Weights of a small transformer language model: vocabulary 4118, capped logits.
Each number is 128 + 32 x the weight over its row's rms, rounded and kept within 0 to 255. Layers, rows and columns count from 0. The size above them is the row's rms in percent of the matrix's.

# layer 2 MLP down (transposed), 640x160, rms 0.187, rows 320-357, columns 80-119
size [ 97  94  97  98 108 107 107 102 112 101 105  93 103 120 100  95 101 100 101 109 108  95  95  99  91 102 107  99 116  99 104  95 113 103 101 107  78 102]
[[165 193 101 200 180 111 132 148  85 151 129 135 145 151 140 197 147 160 105  90 130 172  60 105 137 194 152 100 125 111 119 115 139  92 152 111 147  69 110 125]
 [117 102  84 104  99  74 152  94  87  98  88 146 160  91 172 130 182 190 144  68 131 141 126 148 113 111 200 147 109 102 125 124 101 146 109 106 149 144  82 155]
 [ 93 151 154 188 137 136 137 131 121 122 147  96  50 207 116 170  96 159 119 113 142 181 136 111 114 110  98  85 151 137  97 118 204 137 141 130 130 171 124 149]
 [ 85 138 191 106 119  74 128 116 117 126 114 136 117 111 165 163 102  75 125 106 124 150 114 130 133 170 169 119 136  71 113 151  85 175 134 146  70 106  84 141]
 [119 118 138 141 137 186 161 108 106 105  96  91 113 103 181  80  41 137 188 101 186  83 128 166  93 187  94 182  98  94 101 147 107 147 144 115 134 110 178 129]
 [103 149  98 105 199 124 113 146 139 150 110 134 165 126 153 105 166 143  41  98 151 104 176 115 160  46 104 125 143 152 159 116  97 169  65 157 147 113  99 120]
 [ 89 144 131 121 109 131 203 147 163  91  83 168 111  63  89 102  76 133 150 172 127 135 101 142 142 125 115 190  72 123 137 136 105  77  68 146 140  99 114 138]
 [132 120 141 135  94 155 100 107 165 130 150 149 177  50  69 123 114 150 150 144 104  90  99 154  90 149  92 184 122 141 132 151 122 125 132  93 110  94 110 182]
 [131 153 161 151 125 137 150 130 182 114 150  80 138  96 167  99 142 135  98 135 123 136  71 132 122  94 110 103 146 144 113 146 113 104 217 158 165  79 132 172]
 [133 155 137  96 108 122 139 112 123 216 133 174 106 112 144 153 150  93 140 106 115  65 176 135 100  77  69 101 190  93 140 128 161 182 134 180  87 159 174  88]
 [166 178 121 151 122 124 116 110 110 161 143 158 204 188 105 128 105 122 180 133 145 106 145 152 120  71  68 123 172 112 111 193  73  91 103 137 209 161 113 177]
 [135 144 137  89 159  83 103 128 138 106 101 171 158 120 134 101 139  75 155 113  88 191  74 103 106 129  75  83 103  96  81 167 112 139 151 202 162 128 107 137]
 [112 173 122 174  71 183  88 100 133 123  94 123 129 103 140 152 148 118 169 151 130 146 156 131 170 111 133 104 147 108 161  94 158 109  83 138 144 183 121 150]
 [118 114 114 173 140  79 124 171 128 129 120  96 129  79 108 158 150 113  80 118 133  94 119 155 144 135 120 167 177  56  87 168 175  81 108  67 185 132 153  92]
 [100 156 166 139 123  77 138 179 133  94 106 148 116 150 103 144 121 121 157 114 167  79 119 108  85 154 190 171 133  43 157 162  89 148 181 107 192 115 121 183]
 [ 98  96  93 135 173 158 174 145 143 236 185 163  99 162 144 170  84 144 131  82 131 126  90 142 124 107 104 186  91 114 166 113  88 151 147 132 145 140 154 206]
 [169 103 166 158 187 122 109 154 162  77 150  88 147 117 148 172 126 176 130 134  81  80 145  70 135  47  76 181 165 122  96 113 147 104 148 160  89  69 119 140]
 [119 192 112 171 175 149  97 132  96  69  95 114 164 209 118 146 161 136 118 164 133  87 148 106 106 133 124 141 111 162  88 128 145 112 100 103 105 121 139 122]
 [124 150  93 150 140 161  97 143 126 104 195 170 190 125  70 114 102  80 150 133 118 146 167  94 119 144 115 119 167 144 154 158 149 127 180 131 131 124  86 141]
 [169 155  97 106 182 169 142 182 107 140 126  93 111 151 111 126 125 150 115 144  96 114  90 122 132 109 138 113 136 124  99 106 177 120 142 105 120 127 116 144]
 [ 82 198 207 128 136 145  82 110 124 115  99 129  83 113 136 187 165 168  89  77 154 154  69 125 124  57 122  57 109 125 135  89 152 105 137 110 129 127  46 121]
 [126 152 141 135 122 155 202 164 119 109 120 115 120 110 237 153 165 143 154 173 141 143 109 131  49 122 125 133  81 113 134 114 185 137 151 154 146 184 121 108]
 [175 170  44 128  87  96 118 114 155 163 122 122 112 184 144  90 163 137 204 135 108 110 215 182  83 115 134 109  78  95  52  90  99 159 159 111 172 110 199 139]
 [123 104  78 111  72  98 157  90  84 138 113  77  87 136 112  40 154 161 102 146 164 133 133 145 153 125 124  37 108 105 138 143  92  99 131 134  95 161 110 157]
 [ 92 139 105  94 124 121 141 172  57  70 151 109  93 154 138 127 123 105 101 105 141  82 162 163  82 123 117 157 138 104 103 149  97 185 139  82 102 152 146 126]
 [149 106 141 141 107  86 152 113 109  76 138 128 198 143  89 106 140 140 118 132  99 133  93 113 121 110 125 153 171 120 106 153 195 141 158 102 147 138 166  52]
 [125  76 129 162 169  80  67  87 158  87 119 137  59 164  66 144 115 126 196 197 182  99 194 158 122 114 152  84 145 187  78 107 139 115 107 166  80 137 144 148]
 [122 128 137 144 190 181 123  95 157 122 118  95  84 126 147 165  95 152 127 162 108 171 153 149 153 108 154 123 139 164 171  44 147 100 141 117 102 103 115 125]
 [144 116 154 177 136 105 162 128 103  92 124 135  62  96 131 141  98 130 144 122 138 140 113 151 126 160 100 105 132 177 228 108 158 152 144 101  77 165 137 160]
 [102 115 182  76  65 114 139 164 140  62 115  78  81 140 147 111 183  93 173 145  68 120 146 114 111 187 128 115 104 163 135 169 139 128 157 127  94 141 137 111]
 [144 142 144  91  89 108 143 115  58  60 103 122 173 118 100 126 130  89 158 115  87 110 106 162 157 137 177 135 129 107 121 170 109 136  87 112 106 128 109  87]
 [ 96 122 159  99 131 159 162 126 118  56 136  93 140 126 108 166  75 140  91  89 154 139 151 135 144 132 112 157 124 121 171  98 142 147 109 160 154 146 124  59]
 [144 125 147 108  96 140 124 102 170  87 171 141  89 105  78 138  96 133 124  93 144 185  95  83  92 164 124 178 106 136 132  87 131 110  79 124 171  79 102 147]
 [163 172 118 117 146  98 118 145 130 104 121 153 183 141 146 126 153 114 104 116 125  89 117 114 181 114 151 185 163 130  93  96 138 140 140 141 160 196 119 122]
 [116 115 167 148 168 199 140  75 126 143 151 109  87 163 152 117  95 185 187 158 106 106 172 194 111 166 133 116 148 122 169 156 109 152 104 109 159 115 144 119]
 [215 100  86 208 142 139 122 113 156 105 174 114 114  72 176 141 150  79 186  66 134 124 116 198 124 137 127 126 149 108 145 100  84 122  99  96  67 143 152 137]
 [114 112 136 105  88  98 187 155 120 114  90 159 138 214 101 138  96 102 106 100 140 139 142 121 104 104  71  98  98 146 131 137 161  80 122 115 143 122 166  74]
 [117 130 130 113  83  96 129 214 116 143 140 129 129  91 136 101 159 124 120 152 204 104 104 106  73 153 173 182 111 138 146 115 122 138 149 135 170 153  98  96]]
# layer 2 MLP up, 640x160, rms 0.214, rows 321-358, columns 80-119
size [109  91  93 101 100  98  93 105  91  97 101 104 100 116  91 116 111 123 106 113  85 104 114  83 110 106  86 111  95 100  84 104 105  92 115 113 105  98]
[[108  85 121 179  97 155 141 142 140 103 137 135  70  84 151 108  97 142 139 102 137 111 123 136  95 136  59 115 115  95 116 149 118 109 131 112 149 167  89 141]
 [ 97 202 193 202 166 124 165 125 127 182 105 109  69 160  93 184 103 107  54  99 146 122 166  67 120 115 123 106 111 120  95 106 138 156 114  95 178  90 133 119]
 [103 112 192 103 133  78 141 126 110 192 173 135  95  98 153 126 150  34  98 128 155 129 136 137 138 132 115 126 179 155 111 117 116 174 104 127 135 178 121 129]
 [ 55 149 103 147 178 170 155  64  93 113  71 144 142 131 144 105 130 133 129 132 154  83 117 148 151 157  81 140 129 100 113 156 141  81 100 117  96  63 163 182]
 [141 135 185  93 120 145 109 163 176 115 139 145  84 196 136  70 110 151  91  80 168  81 170  74 133 120 201  72 125 144 121 144 125 162  92 149 110 123 143 142]
 [104 139 119  74 142 106 113 121 131  73 122 113 146 127 114 144 132 173 138 171 159  98 120  92 140  92 138 154 167 107 125 158  79 115 199 122 134  82 176 143]
 [108 143 141  94 146 144 143 116 132  87 158 123  98 123 119  79 173 157 136 157 144 178 149 158 109 154 199  86 156 213 154 104 115 153 163 148 164  88 151 151]
 [126 159 206 145 138 168 122 175 104 151  90  73 113 168 144 119 132 135 172 156 114 145 145 139 193 151 148 144 142 141 203 143  98 163 140 120 131  60 116 183]
 [173 118 143 110 148 100 146  95  79 163  73 160  70  62 127  95  20 115  88  96  96 120 121 192 140 123 110 116 101 145  91 128 161 199 124 105 155 149 110 110]
 [133  82  95 132 125 133 135  92 140 113  94 176 150 186  79 148 151 132 121 172 106 108 137 118 119 130  83 116 162 195 162 106 148 193 159 142 150 152 131 138]
 [144 186 157 136 119  85 103 159 136 130 180 158 134 172 136 142 117 131 119 135 131 124  98 174 207 162 153 143 161 151 114  74  93 145 142 194 163  96  60 130]
 [196 145 142 146 131 130  82 122 117 106 160 107 139 108 100 135  69 136  68 107  68 107 124 149 119  90  84 120 165 150 152  99 163  97 163 177 116 122 137 112]
 [ 87  80 143 160 154 102 140 142 186 109  98 118 164  94 135 164  77 139 109 137  91  67 120 149 131  74 126 125 101 122  85 113 165 167 119 125 117 123 113 157]
 [169 169 151  89 122 134 123 124 138 149  98 109 112  37 162 110 115  81 195 195 104 101 138   0 180 134 133 128 105 174 156 128 113 139 128 186 166  77 110 165]
 [164 125 185 120 181 145  72 105 106  94 108  63  63 143 138 153 154 118 144 204  77 151  68 169 121 126 137 122 153 142  92  98 106  80 113 114 147 163 171 137]
 [145 146 134 176 133 145 142 164  99 153  96 118 157  94 192 119 132  97 182 136  93 114  88  75 115 158  87 156  85  90  81 160  79  84 152 214 151 175  97 132]
 [120  90 119 138 135  79  69  68 127 118 118 146 138 146 157 130 148 133 143  89 139  96 111 104 164 148 128 174 149 122 150 119 141 147 153 144 155 166  95 136]
 [115 138 173  98  97 175 133 121  97 127 109 185 210 124 195 152 119 132 149 183 114 170 149  89 168 155 159 163 116 155 125 119 110 126 187 177 137 115 131 131]
 [142 144  58  87 161 124 106 134 170 142 100 158 178 149  89  94 129 147 100 180 133 157 140 136 157 149 133 149 104 152 180 132  92 103 163 112 130  57 136 116]
 [ 83 136 105 149 114 123 203  66 162  90 129 150 148 131 142  87  74 125 142 113 112 105  87  99 117 129  97  96  94 140 111  78  98  56 134 178 172 174  99  81]
 [136 138 138 106 120 135  94 199 123 151 175 104 156 104 173 174 191 155 121 165 108 120 146 116 133 123 173 174  59 139 126 112 180 129  70  97 137 141  91 126]
 [191 140 177 125  73 125 153 155 148  86 111 121 108 139 163 187 159 162 107 112 177 175 146 186 231 130 119 173  90 124 111 120 111 135 145 131 185 112 193 164]
 [124 169 145 198 151 157 121  89 130  82 168 133 155 125 113  75 112  98 115  73 173  99 106 116 140 157 142 160 165  94 163 169  98 119 110 211 111 159  75 109]
 [125 165 176 159 184 107  96  98 125 188 185 114  77 139  90  92 168 101 112 116 100  97 128 136 188 132 125 104 114 159 138 139 167 136  77 114 110 165 160 148]
 [124 172 124 120 134 139 161 134 108 102  87 125  76 108 117 134 150  89  76  57  99 150 131  91  54 132 154 100 138 125 160 104 137  87  69 145  57  87 111  77]
 [120 138 168 210 128 102 110 126 154  87 126 123  89  86 131  89 120  98 140 187  98 103 111 153 113 148 190 128 183  90 138 119  93 118 151 126  67 212 147 120]
 [141 120 139 163 136 179 151 131 139  68 107 107 126 143 179 122 136 165 120 118 133 150  97 178  85 130 165 116 105 158 140  80 117  94 149 127  92 131  99  82]
 [147 120 141 178 128  81 145 124 135 171 103 169 151  96  40 152 117 124  69 146 137 178 133 106 132 169  88 141 165 103 147 147  86 150 112 128 105 136 147 123]
 [107  73 151 111 151 117  85  92 140 189 153 155 100 106  89 144 123 154 108 144 102 156 120 147 113 171  54 117 127 190 164 129 122 177 104 184 114 181 157  98]
 [ 99 123  72 173 157 184 155 178 115  56 172  84 198 108 137 114 111 138 174 135 142 134 157  98 134 161  95 141 152 132 162 121 161 109 132 165 137 118  98  77]
 [105 121 104 117 150 127 172 129 188  84 159 104 110 124  80  43 122 178  83 166  85 165 178 133 124  71 140  99 133 186 116  68 124 141 152 143  79 135 120 107]
 [122  77 129 154 166 107  93 132 147 124 154 121  83 162 157 217  91 186 124 127 106  86 149 133 156 166 160 145  78 201 125  81 155 156  87 127 126 104 112 164]
 [112  64 124 155 157 110 122 163  97  76 127 175 131 206  96 132 130  85 164 163 132 143  80  47 130 157 126 160 109 190 169 153 120 117  97 144 142 159 170  93]
 [168 214 151 161 153 171 128 113 171 149 131 160 112 134 125 142 108 149 108 148  94 124 185 133 129 141 133 118 149 128 186 146 111 149  99  80 117  98 117 135]
 [112 123  87 141 162  85  92 123 151  88 118 102 168 150 148 113 167  55 103 106 184 153 154 161 140 174  89 156 154 108  66 110 118  62 157 135 108 161  94 134]
 [ 70 149 168 139 115 173  84 143 133 161 134  84 129 139 166 110 111 153 145  88 102 150 183  36 118 166 158 126 192  84  82 116 151 126 101 149  66  67 163 148]
 [112 149 114 129 116 123 131 179 163  93 128 134 121  73 102  93 126  91 157 123 110 180 163 156 148 146 109  92 134 136 155 151 117 123 185 138 174 137 129 107]
 [172  45 118 188 124 125 142 147 116 148 130  97 164 112 136 172 102 174 113 125 189 102  98  90  96  84 113  80 146 162 127 114 116 195  85  97  99 116  92 152]]